config.toml
d_model = 128
qk_norm = false
bias = "none"
parallel_block = false
warmup_steps = 200
dataset = "wikipedia_en"
Each number is 50 + 10 x the weight over its row's rms, rounded and kept within 0 to 99. Layers, rows and columns count from 0. The size before them is the row's rms in percent of the matrix's.

# layer 5 attention output (transposed), 128x128, rms 0.172, rows 23-31,55-63,87-95,119-127, columns 0-127
103:65 48 44 51 56 53 71 49 51 48 39 66 43 60 55 42 57 58 42 53 45 44 55 50 40 42 53 52 47 43 69 23 41 36 45 48 53 54 48 53 56 47 57 55 49 47 41 50 47 72 57 52 50 71 65 45 54 42 46 54 56 45 44 63 39 67 46 49 45 44 52 39 42 49 31 52 51 50 57 33 36 59 27 45 41 49 41 39 67 55 67 37 60 28 53 43 50 61 44 57 51 48 45 37 61 54 56 68 40 38 47 56 57 45 57 67 41 50 37 35 58 38 36 55 66 81 51 40
097:48 59 59 52 40 46 42 42 50 44 61 32 44 43 77 47 37 47 42 68 52 64 48 49 46 46 50 60 41 54 44 48 56 41 35 55 42 44 62 52 60 57 52 43 35 46 62 49 52 28 40 43 39 43 49 43 50 62 43 39 49 40 35 45 64 51 42 53 43 38 30 56 56 31 48 39 48 63 40 45 45 40 34 43 36 50 45 48 59 44 44 66 57 34 58 40 42 62 67 35 39 40 58 44 51 46 41 53 61 43 62 45 78 41 38 54 40 45 44 49 38 66 50 35 48 25 58 43
097:45 38 34 59 53 55 41 63 41 46 44 51 63 38 53 45 43 55 42 57 53 72 53 43 44 50 56 51 74 56 42 52 50 68 39 40 58 40 57 37 42 54 54 53 48 51 70 54 50 41 53 39 51 31 48 56 58 29 54 39 33 49 45 36 65 43 57 53 48 46 44 51 52 46 45 63 54 45 40 52 50 55 39 61 60 42 30 54 39 45 49 39 58 27 57 73 64 43 56 57 69 45 52 36 48 50 45 44 52 57 55 51 44 34 62 54 53 49 51 44 29 39 72 72 30 44 67 47
113:44 41 41 60 54 36 68 48 63 32 51 65 45 46 50 36 37 59 60 57 56 69 77 64 59 57 39 52 53 38 45 31 45 44 44 44 43 39 37 39 48 53 47 57 55 42 43 50 47 61 41 46 63 71 47 46 32 48 51 41 43 33 47 63 80 47 56 46 50 53 60 56 51 50 52 55 52 37 47 59 34 52 53 45 60 38 67 52 45 51 56 48 51 50 66 51 45 57 36 49 48 55 38 42 63 61 41 58 53 57 48 53 62 33 59 63 24 33 54 57 36 60 59 50 47 52 48 61
113:62 53 45 52 43 50 49 52 58 37 30 55 47 59 30 50 42 61 70 51 62 36 53 51 55 44 34 58 45 43 64 54 50 56 55 55 60 48 57 64 67 69 41 27 39 59 38 60 52 58 59 60 65 60 62 57 54 59 61 55 64 61 46 54 34 53 65 35 54 53 52 66 38 46 38 54 33 54 60 50 57 37 53 39 46 56 55 45 37 47 59 45 42 72 45 48 46 36 34 53 41 45 31 70 53 47 66 43 55 48 42 53 50 67 55 44 38 39 57 31 58 45 66 55 44 44 46 57
108:53 47 37 45 75 66 44 52 31 67 59 50 47 72 46 47 63 44 52 45 52 52 59 59 58 52 43 49 40 47 64 49 57 61 48 41 51 50 42 64 55 41 39 35 62 52 44 45 49 45 69 63 55 47 65 44 30 47 31 51 43 41 39 53 43 57 63 68 48 47 41 48 53 47 55 71 60 38 53 56 59 49 50 30 41 58 32 47 54 49 36 60 50 56 52 44 50 47 54 55 25 61 52 47 53 46 45 38 55 79 50 58 45 47 67 53 53 58 77 43 67 49 54 44 45 41 59 37
121:50 51 61 48 27 73 61 61 43 40 65 56 46 57 55 53 49 55 66 30 53 41 53 78 58 53 39 54 37 55 48 49 59 53 56 61 51 69 56 64 62 49 43 57 44 40 45 61 56 42 49 64 43 53 38 53 29 53 40 53 54 50 52 60 64 42 58 64 55 31 58 58 41 59 46 78 43 50 62 55 43 49 50 46 33 48 55 46 39 50 51 60 38 41 54 46 54 44 37 41 27 57 47 43 53 54 59 40 61 51 52 49 40 59 45 45 51 60 51 82 52 43 66 41 47 64 50 41
120:54 43 34 39 56 56 39 33 48 47 43 62 30 61 41 48 60 38 52 37 36 70 53 44 48 59 45 49 41 46 54 35 75 50 46 41 32 56 42 42 50 57 47 45 57 62 60 60 41 33 64 32 37 56 59 41 37 55 55 63 54 63 50 54 70 41 62 39 54 40 52 49 43 65 57 75 58 36 49 46 60 46 57 42 68 50 46 59 63 55 48 49 48 65 64 41 65 41 54 47 35 46 59 53 52 48 42 37 48 59 45 55 58 52 59 44 51 56 38 38 44 38 47 40 29 61 44 42
111:44 50 44 46 57 53 43 49 68 39 57 36 58 35 65 37 66 70 58 40 40 64 51 39 54 52 51 51 42 47 41 42 58 46 61 50 55 48 56 38 61 62 41 43 45 69 73 44 64 42 38 52 54 54 64 36 25 45 56 52 57 36 80 56 57 36 48 55 46 45 54 46 55 45 38 28 60 36 41 49 59 64 61 57 54 57 46 51 55 55 51 34 46 52 45 49 66 41 28 55 61 54 36 55 51 51 65 44 56 37 59 62 67 37 51 51 53 58 50 52 42 54 64 59 58 49 60 52
088:56 55 46 52 42 60 50 50 60 46 42 58 58 46 39 54 55 52 57 73 49 49 40 57 58 41 57 34 46 41 29 51 69 52 47 49 49 54 52 35 55 56 54 50 41 57 44 44 36 32 63 62 48 40 69 55 38 50 52 44 40 49 44 52 56 22 59 29 42 35 69 30 37 50 66 34 36 45 43 48 44 56 63 44 61 55 62 64 44 47 45 64 53 48 50 60 56 61 47 33 70 54 44 61 43 40 60 47 63 55 64 54 39 42 45 46 43 47 63 74 48 34 65 60 58 47 42 48
093:43 49 37 50 37 44 53 54 53 41 28 72 45 60 57 52 58 46 66 56 58 34 52 53 58 54 48 49 51 58 63 61 39 38 46 22 62 69 48 48 47 62 51 38 38 46 36 40 69 43 59 36 48 30 44 43 57 61 49 56 47 61 73 56 49 31 57 52 33 63 63 37 38 54 55 39 57 47 49 46 45 43 63 31 46 52 47 66 57 49 65 60 50 45 61 63 40 38 46 41 51 49 60 56 50 53 54 57 46 49 48 53 42 59 70 40 56 51 55 45 73 58 55 41 62 52 64 53
071:58 57 77 63 63 37 68 47 46 73 44 52 59 56 44 29 48 62 44 65 53 55 54 49 45 47 52 50 41 30 55 53 59 51 48 54 40 37 43 33 36 45 52 43 45 29 48 56 40 62 49 76 44 46 60 59 49 47 48 60 41 52 49 58 49 54 38 45 50 51 59 69 27 47 45 39 50 66 53 38 55 41 57 51 50 49 64 60 49 41 37 56 33 41 34 59 39 70 46 34 62 46 57 56 61 48 44 41 49 52 47 33 44 68 47 58 69 55 44 52 46 55 47 61 40 57 42 40
082:57 59 57 42 43 63 36 53 48 59 52 33 18 54 26 70 53 56 38 40 32 59 40 50 62 49 43 44 44 59 51 42 41 40 45 42 50 55 55 54 51 53 58 22 57 48 56 43 43 34 47 47 35 36 52 48 44 74 51 50 56 39 38 47 47 66 54 52 61 44 46 46 48 50 55 68 45 42 30 40 43 45 60 41 55 37 44 60 63 47 52 39 60 29 56 61 56 42 59 64 46 34 47 52 50 55 35 54 43 45 50 37 47 36 54 46 49 52 71 52 46 51 40 44 70 52 46 54
083:49 67 36 49 39 43 69 58 43 56 43 47 56 48 62 43 52 37 41 41 36 39 69 40 68 27 44 42 43 61 56 48 64 65 32 33 54 51 45 43 60 45 60 67 55 41 44 55 55 58 72 46 51 44 55 33 34 47 48 40 54 50 77 54 41 43 51 64 56 61 53 50 59 34 59 55 57 56 38 63 55 50 51 52 55 63 45 37 47 50 63 48 53 55 53 66 48 61 53 52 69 57 51 47 32 49 33 43 43 58 57 43 43 42 54 51 65 45 41 38 66 49 63 57 45 62 68 47
075:59 48 43 41 42 47 40 43 57 39 50 36 31 43 58 62 43 54 50 60 53 57 42 39 47 41 47 32 48 60 46 53 55 45 49 17 57 51 57 30 49 49 65 43 38 43 57 54 19 57 48 54 45 43 58 52 34 68 56 59 35 52 55 59 45 42 42 58 52 66 47 51 54 49 64 41 68 57 47 40 53 53 76 29 45 42 52 53 62 39 49 39 66 40 64 57 42 44 49 54 61 36 44 55 51 49 65 37 39 62 56 51 49 54 58 62 39 38 48 59 35 46 63 46 64 47 50 65
084:50 67 58 60 67 45 56 44 40 55 52 56 48 51 41 40 45 47 35 58 29 53 38 53 30 57 64 63 54 52 49 35 34 53 50 69 30 25 35 50 54 41 53 46 58 58 54 28 44 63 63 61 56 54 59 64 51 44 52 29 55 40 55 35 42 49 44 60 35 37 47 58 65 47 35 51 55 58 50 55 38 56 46 59 63 45 40 53 58 46 49 50 48 52 47 36 34 52 44 51 56 63 55 52 41 49 49 49 60 43 65 67 54 49 74 53 42 57 41 45 69 43 37 33 65 56 43 50
088:44 40 45 70 48 45 51 67 59 37 60 36 67 39 62 63 51 44 46 62 52 32 45 53 65 45 50 58 65 42 53 68 54 40 44 56 48 44 43 51 47 47 44 72 48 56 32 35 44 56 33 41 56 49 48 31 68 36 62 56 59 54 54 58 39 33 32 62 56 48 58 58 59 49 60 55 42 57 41 58 68 61 40 52 38 63 45 37 52 40 57 54 52 56 48 40 52 59 49 50 47 55 41 51 48 53 67 77 55 54 47 68 59 29 63 58 57 42 54 54 56 43 67 59 57 48 58 56
086:60 58 45 49 46 41 59 44 44 56 37 52 46 33 44 59 55 67 40 61 48 37 52 37 50 53 40 53 43 46 34 34 65 55 54 62 45 33 57 35 53 50 52 52 63 77 58 50 41 38 78 54 67 45 68 55 36 43 54 51 53 48 44 40 58 50 49 49 40 43 55 33 40 52 53 60 50 52 40 62 37 49 51 34 48 51 50 54 46 54 53 38 51 52 58 34 62 52 56 38 57 46 66 56 67 47 42 62 58 76 55 47 33 61 65 50 53 41 51 52 62 68 79 49 45 45 55 42
096:58 46 42 57 57 46 56 59 34 51 50 66 51 55 72 66 49 53 64 44 41 50 49 66 45 55 50 55 37 51 44 37 68 65 61 46 48 45 44 44 51 44 66 38 56 45 31 56 77 51 42 70 43 64 64 54 55 47 43 36 44 46 67 59 58 34 51 50 48 46 29 57 37 56 44 69 54 39 74 64 42 58 47 63 61 68 38 57 45 53 56 42 45 51 26 35 52 43 45 46 31 47 41 56 43 61 61 60 52 50 43 61 47 45 47 44 49 51 42 57 49 41 41 61 51 53 44 65
092:61 45 49 54 47 53 36 53 47 47 69 45 44 56 50 46 30 53 48 41 63 48 54 41 57 60 44 52 52 50 51 42 56 66 53 49 61 61 74 44 44 53 66 45 42 50 68 33 51 57 63 56 67 46 39 39 45 35 65 42 49 41 64 45 46 32 46 27 47 36 44 58 56 55 47 41 32 43 34 63 31 38 38 54 59 36 42 39 45 49 67 48 53 64 42 55 48 36 37 46 47 62 32 54 51 68 59 56 59 60 65 67 44 39 62 43 55 57 42 56 51 46 55 48 30 48 61 35
098:47 66 45 56 41 40 45 43 55 32 42 49 42 43 51 49 67 47 46 57 42 52 61 55 53 57 33 45 39 71 43 54 46 56 44 47 57 23 39 61 49 51 38 69 54 52 35 61 31 55 61 42 63 48 45 71 43 59 45 53 50 45 74 55 57 55 53 39 40 58 58 46 52 43 61 49 60 46 41 50 45 40 48 45 55 47 57 49 70 56 32 58 50 55 49 29 52 25 68 63 44 41 63 58 49 47 44 48 41 66 60 64 58 46 30 58 54 30 34 41 58 55 50 48 59 58 56 46
112:49 63 40 46 41 44 51 49 62 55 54 51 32 47 69 38 41 57 41 49 48 33 52 44 30 48 65 51 51 70 49 51 39 58 40 44 66 47 53 45 55 44 44 59 58 54 48 67 28 56 42 57 43 58 37 47 57 43 62 47 55 43 58 49 62 62 60 65 50 40 47 42 63 52 49 53 60 72 50 60 68 43 33 22 61 42 55 51 66 58 41 42 33 65 43 38 47 53 45 40 46 60 53 52 60 53 41 60 42 52 48 48 28 58 59 62 48 56 37 47 68 59 51 44 78 51 59 51
093:59 30 49 32 68 33 49 51 48 54 40 53 48 60 57 33 54 55 59 40 53 41 48 44 52 51 53 47 50 55 44 47 37 56 39 62 57 65 47 63 50 35 58 47 62 40 45 52 61 35 63 39 56 50 42 57 43 56 53 42 37 55 59 42 52 78 45 56 52 54 37 52 41 52 41 26 49 53 36 54 59 49 48 43 61 49 40 39 59 31 50 48 45 50 35 73 57 58 47 52 63 58 57 44 38 47 57 46 54 50 72 46 67 69 40 51 29 46 37 27 38 48 66 37 52 42 46 61
106:45 46 62 33 46 42 33 61 50 68 35 67 54 54 36 42 58 43 50 51 64 58 62 47 59 32 42 60 51 38 78 62 45 47 57 53 60 65 62 62 45 55 65 39 68 55 49 44 41 57 52 48 47 54 55 66 48 62 21 62 60 50 50 56 56 59 24 50 66 55 57 54 52 50 41 39 32 43 40 49 50 58 44 43 48 62 57 58 37 66 56 54 50 58 31 50 36 60 46 53 62 45 43 45 56 58 45 60 52 59 50 51 53 46 37 47 53 63 37 52 45 64 54 43 55 62 45 69
093:48 37 53 55 48 32 46 41 53 69 52 51 44 52 42 40 48 51 58 55 56 52 62 34 42 64 40 52 47 62 42 64 54 35 36 39 40 53 67 45 51 61 58 54 56 30 42 46 46 68 55 66 37 47 28 54 47 41 57 60 57 45 51 53 47 49 57 47 59 63 62 38 55 52 47 48 50 77 29 39 40 54 39 37 49 49 47 53 53 79 52 56 53 36 50 65 62 62 52 54 62 59 72 57 45 48 51 57 42 50 73 48 47 55 38 39 55 32 63 60 62 56 34 53 46 59 57 62
094:49 46 72 48 61 53 61 62 59 63 54 54 40 44 44 42 56 61 51 43 59 49 61 55 60 64 52 64 37 61 52 63 43 65 50 55 67 38 33 43 54 45 45 56 28 42 56 45 53 57 57 73 38 46 41 60 43 38 49 66 37 42 58 50 56 62 48 24 50 35 48 46 55 57 45 37 52 39 61 63 44 55 22 53 58 45 42 57 49 70 57 51 47 57 49 62 60 50 41 47 44 46 32 52 45 50 63 62 46 66 48 55 50 55 47 31 53 61 70 53 40 48 36 68 44 48 44 37
098:57 36 59 52 46 30 72 63 51 54 52 76 31 72 37 53 53 45 49 51 46 43 49 38 46 34 62 47 45 43 54 46 50 44 54 50 48 61 52 61 51 38 54 50 52 19 55 63 77 57 68 36 48 43 36 51 48 54 43 47 54 46 60 41 53 59 61 56 50 64 54 53 49 52 34 60 57 42 61 41 63 43 46 51 66 66 48 55 23 69 47 44 48 48 43 50 29 54 50 58 50 47 60 41 33 42 54 37 47 43 52 47 45 63 44 50 44 58 49 33 43 49 46 59 48 38 37 50
110:71 49 60 64 44 44 43 64 57 58 56 37 45 57 37 43 48 42 49 41 39 41 47 43 48 63 51 50 59 40 71 49 51 47 54 61 53 42 52 51 42 55 28 44 42 72 55 40 56 62 64 44 52 52 38 43 38 30 39 56 42 56 45 38 58 32 60 61 41 36 62 53 52 44 54 37 54 50 77 56 54 60 48 44 44 40 47 50 57 35 42 48 65 68 52 59 59 54 75 52 52 48 46 43 38 53 52 50 37 35 35 48 30 46 65 56 44 34 54 24 42 48 53 45 54 41 60 54
105:49 51 51 36 55 40 50 53 53 44 40 42 47 53 50 63 58 34 44 45 61 64 49 57 53 44 46 53 59 50 60 36 39 48 51 53 42 39 30 65 44 53 64 57 67 68 39 69 36 68 43 48 36 57 56 50 54 62 50 68 45 30 60 44 55 52 46 66 55 47 27 37 43 41 55 70 51 48 57 44 79 57 51 56 49 56 47 38 48 31 53 46 41 52 50 51 39 51 40 59 51 59 52 61 33 45 60 45 42 50 50 48 46 61 47 36 43 46 48 67 34 54 72 73 61 58 51 61
113:40 48 48 48 51 31 57 59 58 57 40 45 56 68 45 50 49 52 48 50 38 33 42 57 33 56 58 55 61 37 44 68 52 59 59 35 35 63 67 48 52 45 64 52 58 57 59 64 53 43 52 69 56 43 68 50 62 36 56 45 38 47 35 49 31 66 72 57 52 37 38 65 56 61 47 52 36 35 30 52 45 51 51 51 46 47 61 48 39 74 63 55 55 68 55 62 49 41 32 59 51 55 54 50 44 49 50 44 53 53 51 35 58 64 41 49 26 57 53 46 50 50 67 55 39 57 44 56
107:46 38 43 50 59 48 62 56 66 51 58 71 58 43 37 49 50 46 40 55 45 46 60 38 32 44 46 50 66 60 49 47 56 42 70 63 51 44 49 51 44 51 64 30 47 40 37 53 41 41 42 41 50 46 62 47 64 62 61 46 63 75 43 70 49 49 55 45 42 58 42 65 33 36 60 45 38 32 54 58 47 54 62 72 59 50 41 29 40 42 59 43 40 46 38 54 57 53 58 35 39 49 50 64 51 68 51 34 54 51 48 61 57 67 47 40 49 54 33 41 47 54 52 59 47 36 44 34
105:43 59 59 40 42 52 64 52 62 39 46 53 49 50 51 39 37 54 53 53 53 56 41 42 58 46 67 35 60 45 39 36 51 47 55 45 46 29 31 57 38 69 51 47 48 50 47 66 39 64 49 61 40 48 50 60 58 46 48 54 50 59 35 36 31 64 54 60 57 45 54 49 42 49 51 51 58 44 45 44 55 53 57 51 29 76 44 45 52 66 60 74 37 54 65 45 43 47 31 57 34 60 54 57 77 56 45 57 69 33 59 64 52 70 55 51 63 54 50 50 43 64 50 56 50 37 49 65
111:48 45 66 46 61 49 65 36 45 39 66 54 41 46 55 52 43 54 56 51 44 58 46 59 47 62 48 48 48 46 57 44 46 64 49 64 60 53 42 30 66 45 54 33 34 62 52 54 48 39 37 49 52 44 54 31 47 46 59 38 53 42 58 10 37 52 40 45 53 32 39 57 30 49 57 35 36 53 42 48 25 40 51 46 50 56 46 42 49 53 50 44 56 46 59 48 56 60 46 55 39 41 57 68 40 56 53 34 36 40 41 39 40 57 45 38 41 45 45 47 55 34 44 45 35 42 42 29
100:33 32 40 52 57 50 49 58 45 55 51 58 48 57 51 42 67 44 47 45 62 65 55 46 51 51 56 29 59 48 46 57 59 57 30 50 47 65 64 58 55 55 63 50 48 47 43 67 62 41 41 45 60 52 67 50 45 48 54 45 33 48 44 57 56 61 34 53 68 59 40 46 40 54 47 46 40 48 33 40 42 43 49 40 65 44 61 60 52 48 43 63 50 53 40 64 41 65 57 39 53 43 54 41 68 50 58 57 67 46 33 46 74 59 59 51 30 30 44 53 44 55 71 33 37 31 59 37
114:37 45 55 58 49 53 50 37 64 54 43 51 42 57 59 32 53 46 57 43 72 46 56 53 47 43 33 33 44 55 44 32 35 35 47 51 53 41 54 48 46 54 52 35 59 51 67 31 45 47 57 48 68 54 45 50 53 46 22 46 40 59 51 41 52 60 50 66 56 60 42 58 54 42 43 62 54 43 54 49 51 48 86 50 62 22 45 54 52 60 53 72 58 46 28 67 45 43 48 54 62 42 48 56 44 36 42 42 41 47 72 55 56 47 46 63 49 49 57 50 42 61 55 60 57 51 50 41
100:37 59 59 50 48 59 50 46 44 59 36 40 53 42 57 77 50 59 51 55 30 40 61 38 48 37 51 47 57 65 67 38 42 52 45 29 64 50 60 64 49 66 44 59 45 38 41 61 50 57 41 40 39 41 46 53 49 61 52 36 46 33 44 64 47 41 53 37 63 44 52 38 61 60 47 30 44 44 30 47 39 19 35 49 59 41 47 33 60 53 39 47 51 45 54 55 45 57 52 35 60 47 44 62 45 49 43 49 55 46 53 45 48 54 50 36 35 38 49 56 69 48 44 37 35 53 40 37
# layer 5 attention value, 32x128, rms 0.103, rows 24-31, columns 0-127
097:46 53 49 59 25 70 42 69 40 38 54 62 49 52 43 43 45 41 59 57 44 38 49 29 40 47 72 25 30 37 50 51 35 52 47 43 49 57 48 57 62 55 45 62 62 60 31 64 39 44 56 51 43 47 50 47 40 50 37 49 47 55 61 50 56 52 57 49 58 64 56 36 42 43 48 42 65 49 42 43 39 74 31 50 41 43 45 44 32 62 55 42 57 56 43 30 45 51 49 65 51 44 51 37 57 42 48 47 37 34 56 53 59 61 33 50 46 42 54 63 44 47 54 57 57 62 45 69
094:58 42 45 48 41 35 54 46 38 53 47 62 58 34 43 61 40 33 64 45 49 37 49 51 44 44 35 43 38 76 35 46 42 60 50 45 48 52 56 55 43 67 43 61 46 57 56 35 42 54 59 36 63 63 47 52 18 49 50 58 57 59 50 51 41 44 38 47 60 57 66 39 43 55 63 56 35 60 45 56 56 55 75 39 47 53 60 53 60 30 55 52 63 46 42 48 40 48 54 61 41 51 31 61 41 57 46 37 59 56 61 60 45 62 53 40 42 59 38 54 53 56 33 66 64 56 58 40
104:45 43 47 43 46 50 53 46 48 67 27 68 65 45 55 44 36 41 77 51 49 55 39 34 57 46 59 48 65 46 61 34 53 50 33 31 52 43 42 48 65 50 44 42 50 62 54 44 43 35 41 39 65 40 34 41 43 63 55 49 49 38 59 59 61 44 56 50 34 56 31 40 47 60 50 40 40 43 54 51 48 62 42 50 50 68 65 66 58 43 36 42 70 64 49 60 50 77 61 49 51 42 43 57 56 54 36 50 46 50 50 55 63 45 50 42 52 46 41 42 54 70 55 49 39 35 41 53
109:72 50 52 66 60 50 60 30 44 25 50 41 55 65 52 44 66 59 55 33 49 55 57 55 47 59 67 36 44 57 63 52 35 58 44 55 48 33 52 67 42 71 48 57 55 50 29 30 45 47 56 50 54 42 41 50 65 59 54 53 44 32 50 50 58 49 49 52 43 41 46 56 48 48 45 53 49 52 43 50 72 50 55 51 43 49 44 62 68 30 61 23 35 45 61 44 60 63 71 38 47 49 48 53 54 34 34 56 47 42 54 59 55 68 44 49 54 44 50 47 45 39 47 51 62 46 56 49
102:61 57 55 61 58 65 40 38 62 62 63 58 63 56 44 40 47 51 35 47 57 44 56 53 37 41 41 40 63 43 61 49 45 55 47 41 40 57 63 54 85 63 46 61 39 52 67 37 52 49 43 49 43 40 32 45 67 73 48 44 45 74 55 59 50 38 54 61 48 47 73 54 51 62 51 47 24 48 34 42 47 53 45 61 46 51 65 54 42 55 50 49 30 54 54 46 39 47 50 36 30 38 57 50 55 44 48 48 30 43 51 60 37 55 49 46 55 59 43 49 57 52 49 52 45 54 44 37
100:32 47 44 62 56 51 45 53 50 40 39 41 37 62 59 45 40 48 56 55 35 30 54 64 63 30 64 66 52 48 57 56 66 72 64 41 59 53 59 44 54 59 42 54 41 41 43 35 43 58 48 50 35 52 34 47 44 52 63 63 54 54 56 47 46 43 42 62 60 63 56 40 48 38 52 49 48 35 30 61 59 55 43 48 45 59 65 55 44 50 33 64 53 52 60 42 64 63 46 49 37 23 54 48 41 47 43 61 42 39 56 34 28 62 53 38 65 45 52 31 55 58 54 61 53 45 51 45
109:56 51 44 36 65 62 61 43 56 69 50 52 41 44 57 47 45 57 57 46 46 48 43 41 45 35 47 48 53 59 58 58 58 45 62 52 50 57 57 50 52 58 45 50 46 60 47 51 45 53 50 47 29 48 70 52 52 53 41 25 59 55 49 55 69 50 35 48 54 58 30 37 59 36 41 59 43 52 42 51 55 52 57 39 31 47 54 72 37 56 30 42 35 53 39 47 28 57 30 55 50 50 33 46 53 47 38 34 40 35 57 40 47 48 32 45 69 52 70 52 48 38 48 61 53 26 59 65
095:53 63 61 48 32 56 60 46 51 48 63 65 47 54 48 42 46 43 47 44 56 52 46 47 44 57 54 53 53 41 46 70 47 50 49 68 43 65 24 55 38 53 60 57 45 60 52 25 47 43 51 54 42 26 47 46 33 51 51 43 64 42 51 48 55 44 49 63 64 62 65 69 55 63 56 40 47 53 29 60 54 57 54 43 59 49 50 63 48 65 53 44 51 61 43 36 54 61 36 37 77 36 42 65 38 53 50 54 66 48 31 51 43 60 48 68 44 64 34 35 46 57 45 50 49 47 50 57
# layer 5 MLP gate, 320x128, rms 0.212, rows 0-3, columns 0-127
114:46 36 51 67 50 54 50 57 63 37 54 51 63 52 55 43 47 55 48 61 60 40 52 41 54 41 55 46 35 50 24 54 46 58 69 58 41 47 33 48 37 48 50 61 35 44 63 56 34 57 51 57 58 53 58 48 43 47 51 42 36 69 62 54 44 29 61 40 41 64 48 53 47 70 58 54 46 47 34 36 47 59 74 51 47 38 56 43 42 39 54 67 46 51 40 64 62 50 37 24 40 58 50 56 41 60 60 48 58 62 59 37 59 52 50 48 39 52 52 55 52 49 59 67 52 50 22 63
104:48 53 49 55 43 49 52 38 51 49 37 44 52 42 49 47 45 51 47 49 51 71 51 41 61 37 48 55 43 45 57 44 59 45 54 31 62 68 37 57 54 74 53 42 66 63 47 52 60 40 39 45 43 43 43 49 49 57 50 42 27 41 54 61 81 67 63 50 54 33 40 51 44 44 42 42 45 35 57 49 38 55 55 45 65 69 53 48 54 40 37 56 37 47 45 53 38 54 33 35 49 41 33 57 57 50 31 47 44 53 49 41 42 67 51 61 59 51 61 41 38 47 78 58 59 70 49 45
108:38 50 50 66 41 49 45 41 43 70 48 36 56 44 44 60 43 60 68 48 55 52 31 46 33 54 69 51 59 65 58 36 71 46 47 42 35 27 63 43 47 51 54 48 42 54 44 42 51 45 36 58 21 41 49 48 71 66 45 56 60 50 46 61 45 36 47 43 57 47 60 42 42 43 58 34 32 46 44 45 54 54 51 65 55 43 49 48 54 41 46 52 45 34 68 46 41 50 39 48 66 49 68 43 47 62 46 36 44 37 63 59 54 50 34 33 46 54 62 54 52 40 38 45 67 50 48 52
100:45 48 55 66 66 54 43 34 55 44 33 60 63 46 57 41 62 47 54 68 60 46 58 66 50 39 58 44 32 47 42 62 59 61 53 69 59 58 59 46 54 55 48 54 47 56 44 48 49 54 60 60 63 51 46 51 56 46 66 35 26 64 60 55 61 59 34 53 79 61 30 55 30 52 46 31 52 56 60 49 49 53 49 54 53 56 55 48 39 52 40 43 42 68 44 52 37 60 45 48 62 41 46 59 46 44 63 36 50 43 49 34 41 45 53 45 55 29 56 44 57 49 66 74 56 56 58 48
# layer 5 MLP up, 320x128, rms 0.199, rows 0-3, columns 0-127
114:53 60 57 45 60 52 40 52 37 49 60 55 30 57 45 51 35 54 47 39 56 45 71 49 28 50 53 69 59 52 53 68 67 52 58 54 44 49 56 60 52 41 62 45 52 46 50 49 41 55 52 44 61 42 46 62 60 48 48 55 58 53 57 60 67 56 41 58 57 70 46 44 45 56 50 55 32 79 44 40 58 48 38 39 44 49 54 46 71 59 65 63 63 44 66 48 57 51 45 54 58 43 70 45 53 35 59 33 32 33 60 63 53 46 68 53 60 69 61 53 37 42 57 46 55 61 56 41
104:40 61 60 72 55 63 43 42 55 63 60 60 42 53 28 59 60 60 50 40 56 47 46 32 53 44 30 52 52 62 39 46 50 61 49 45 51 50 59 70 54 50 41 41 57 44 55 46 42 56 59 57 51 54 30 40 54 62 56 49 51 46 72 53 44 47 59 61 54 60 48 53 49 54 40 48 41 43 54 50 45 40 55 60 56 44 61 58 37 42 43 58 67 52 42 48 54 24 41 53 69 33 45 52 58 46 36 14 55 40 35 53 61 44 45 56 63 62 46 45 56 33 45 46 67 38 61 62
108:54 40 46 73 35 40 37 54 54 63 58 43 63 62 65 65 49 54 58 29 67 68 38 41 65 57 57 60 50 54 51 71 77 55 56 45 52 37 59 47 49 41 47 55 35 62 49 51 45 29 46 41 41 45 63 53 54 60 54 64 53 45 52 61 34 55 52 47 47 51 38 55 55 41 60 48 43 43 56 51 62 54 51 67 50 59 46 45 60 50 63 49 59 44 53 34 52 38 51 58 46 48 47 71 63 44 46 35 42 55 55 57 34 54 43 28 47 62 42 50 44 61 32 61 54 29 59 54
098:47 54 55 26 50 60 46 59 43 58 57 59 56 53 49 48 53 43 49 35 50 51 61 48 40 54 57 48 40 50 58 59 41 39 65 68 39 47 60 55 48 53 54 61 42 63 49 28 60 43 55 52 34 52 32 63 43 48 43 48 28 52 41 38 46 54 41 43 49 51 48 39 49 46 47 25 37 56 28 41 58 42 47 48 50 26 54 54 55 77 65 56 59 45 43 51 34 44 54 56 56 48 49 55 26 60 39 44 49 48 65 47 59 30 58 50 55 54 64 65 67 39 40 40 31 60 51 43
# layer 5 MLP down (transposed), 320x128, rms 0.0765, rows 0-2, columns 0-127
118:52 62 38 43 52 46 53 49 66 60 58 55 56 21 69 36 42 58 61 31 61 53 54 53 47 53 51 51 40 53 53 63 36 50 33 57 59 55 43 50 48 52 49 47 48 48 48 35 49 34 50 43 36 46 49 38 66 42 54 58 42 34 49 54 48 47 32 49 63 40 61 50 45 44 48 61 50 47 42 73 40 47 50 46 60 66 57 51 60 64 52 54 50 42 45 63 70 42 62 53 63 55 58 37 38 46 50 25 41 50 42 39 44 84 64 51 49 54 66 56 43 53 36 56 56 50 64 36
104:54 28 47 24 36 48 63 55 56 47 40 44 53 48 43 27 51 47 44 57 56 54 40 45 45 56 65 52 61 48 44 38 45 20 50 54 44 45 46 44 47 47 51 57 46 30 43 54 48 43 52 56 53 58 53 55 39 63 48 38 57 42 33 31 69 36 40 47 32 48 40 54 53 43 51 69 57 58 59 43 51 52 51 60 38 51 48 48 45 40 62 58 34 53 38 54 35 49 53 57 36 61 63 45 55 45 54 68 24 54 50 31 46 53 52 40 48 45 55 68 64 62 47 48 43 57 34 65
107:48 38 47 61 56 50 36 50 55 37 55 36 45 58 58 66 42 43 53 27 61 55 62 39 67 48 51 70 45 55 57 58 40 58 61 55 68 58 46 47 61 44 56 71 38 65 55 61 52 48 63 39 49 49 58 43 54 48 59 37 52 36 40 40 40 65 41 50 57 61 44 62 46 35 62 55 42 56 54 54 63 52 41 56 46 68 50 52 41 67 65 32 44 58 45 70 70 34 50 57 33 37 54 56 45 57 60 60 51 57 41 43 34 51 59 34 58 50 40 30 55 49 57 62 46 57 52 38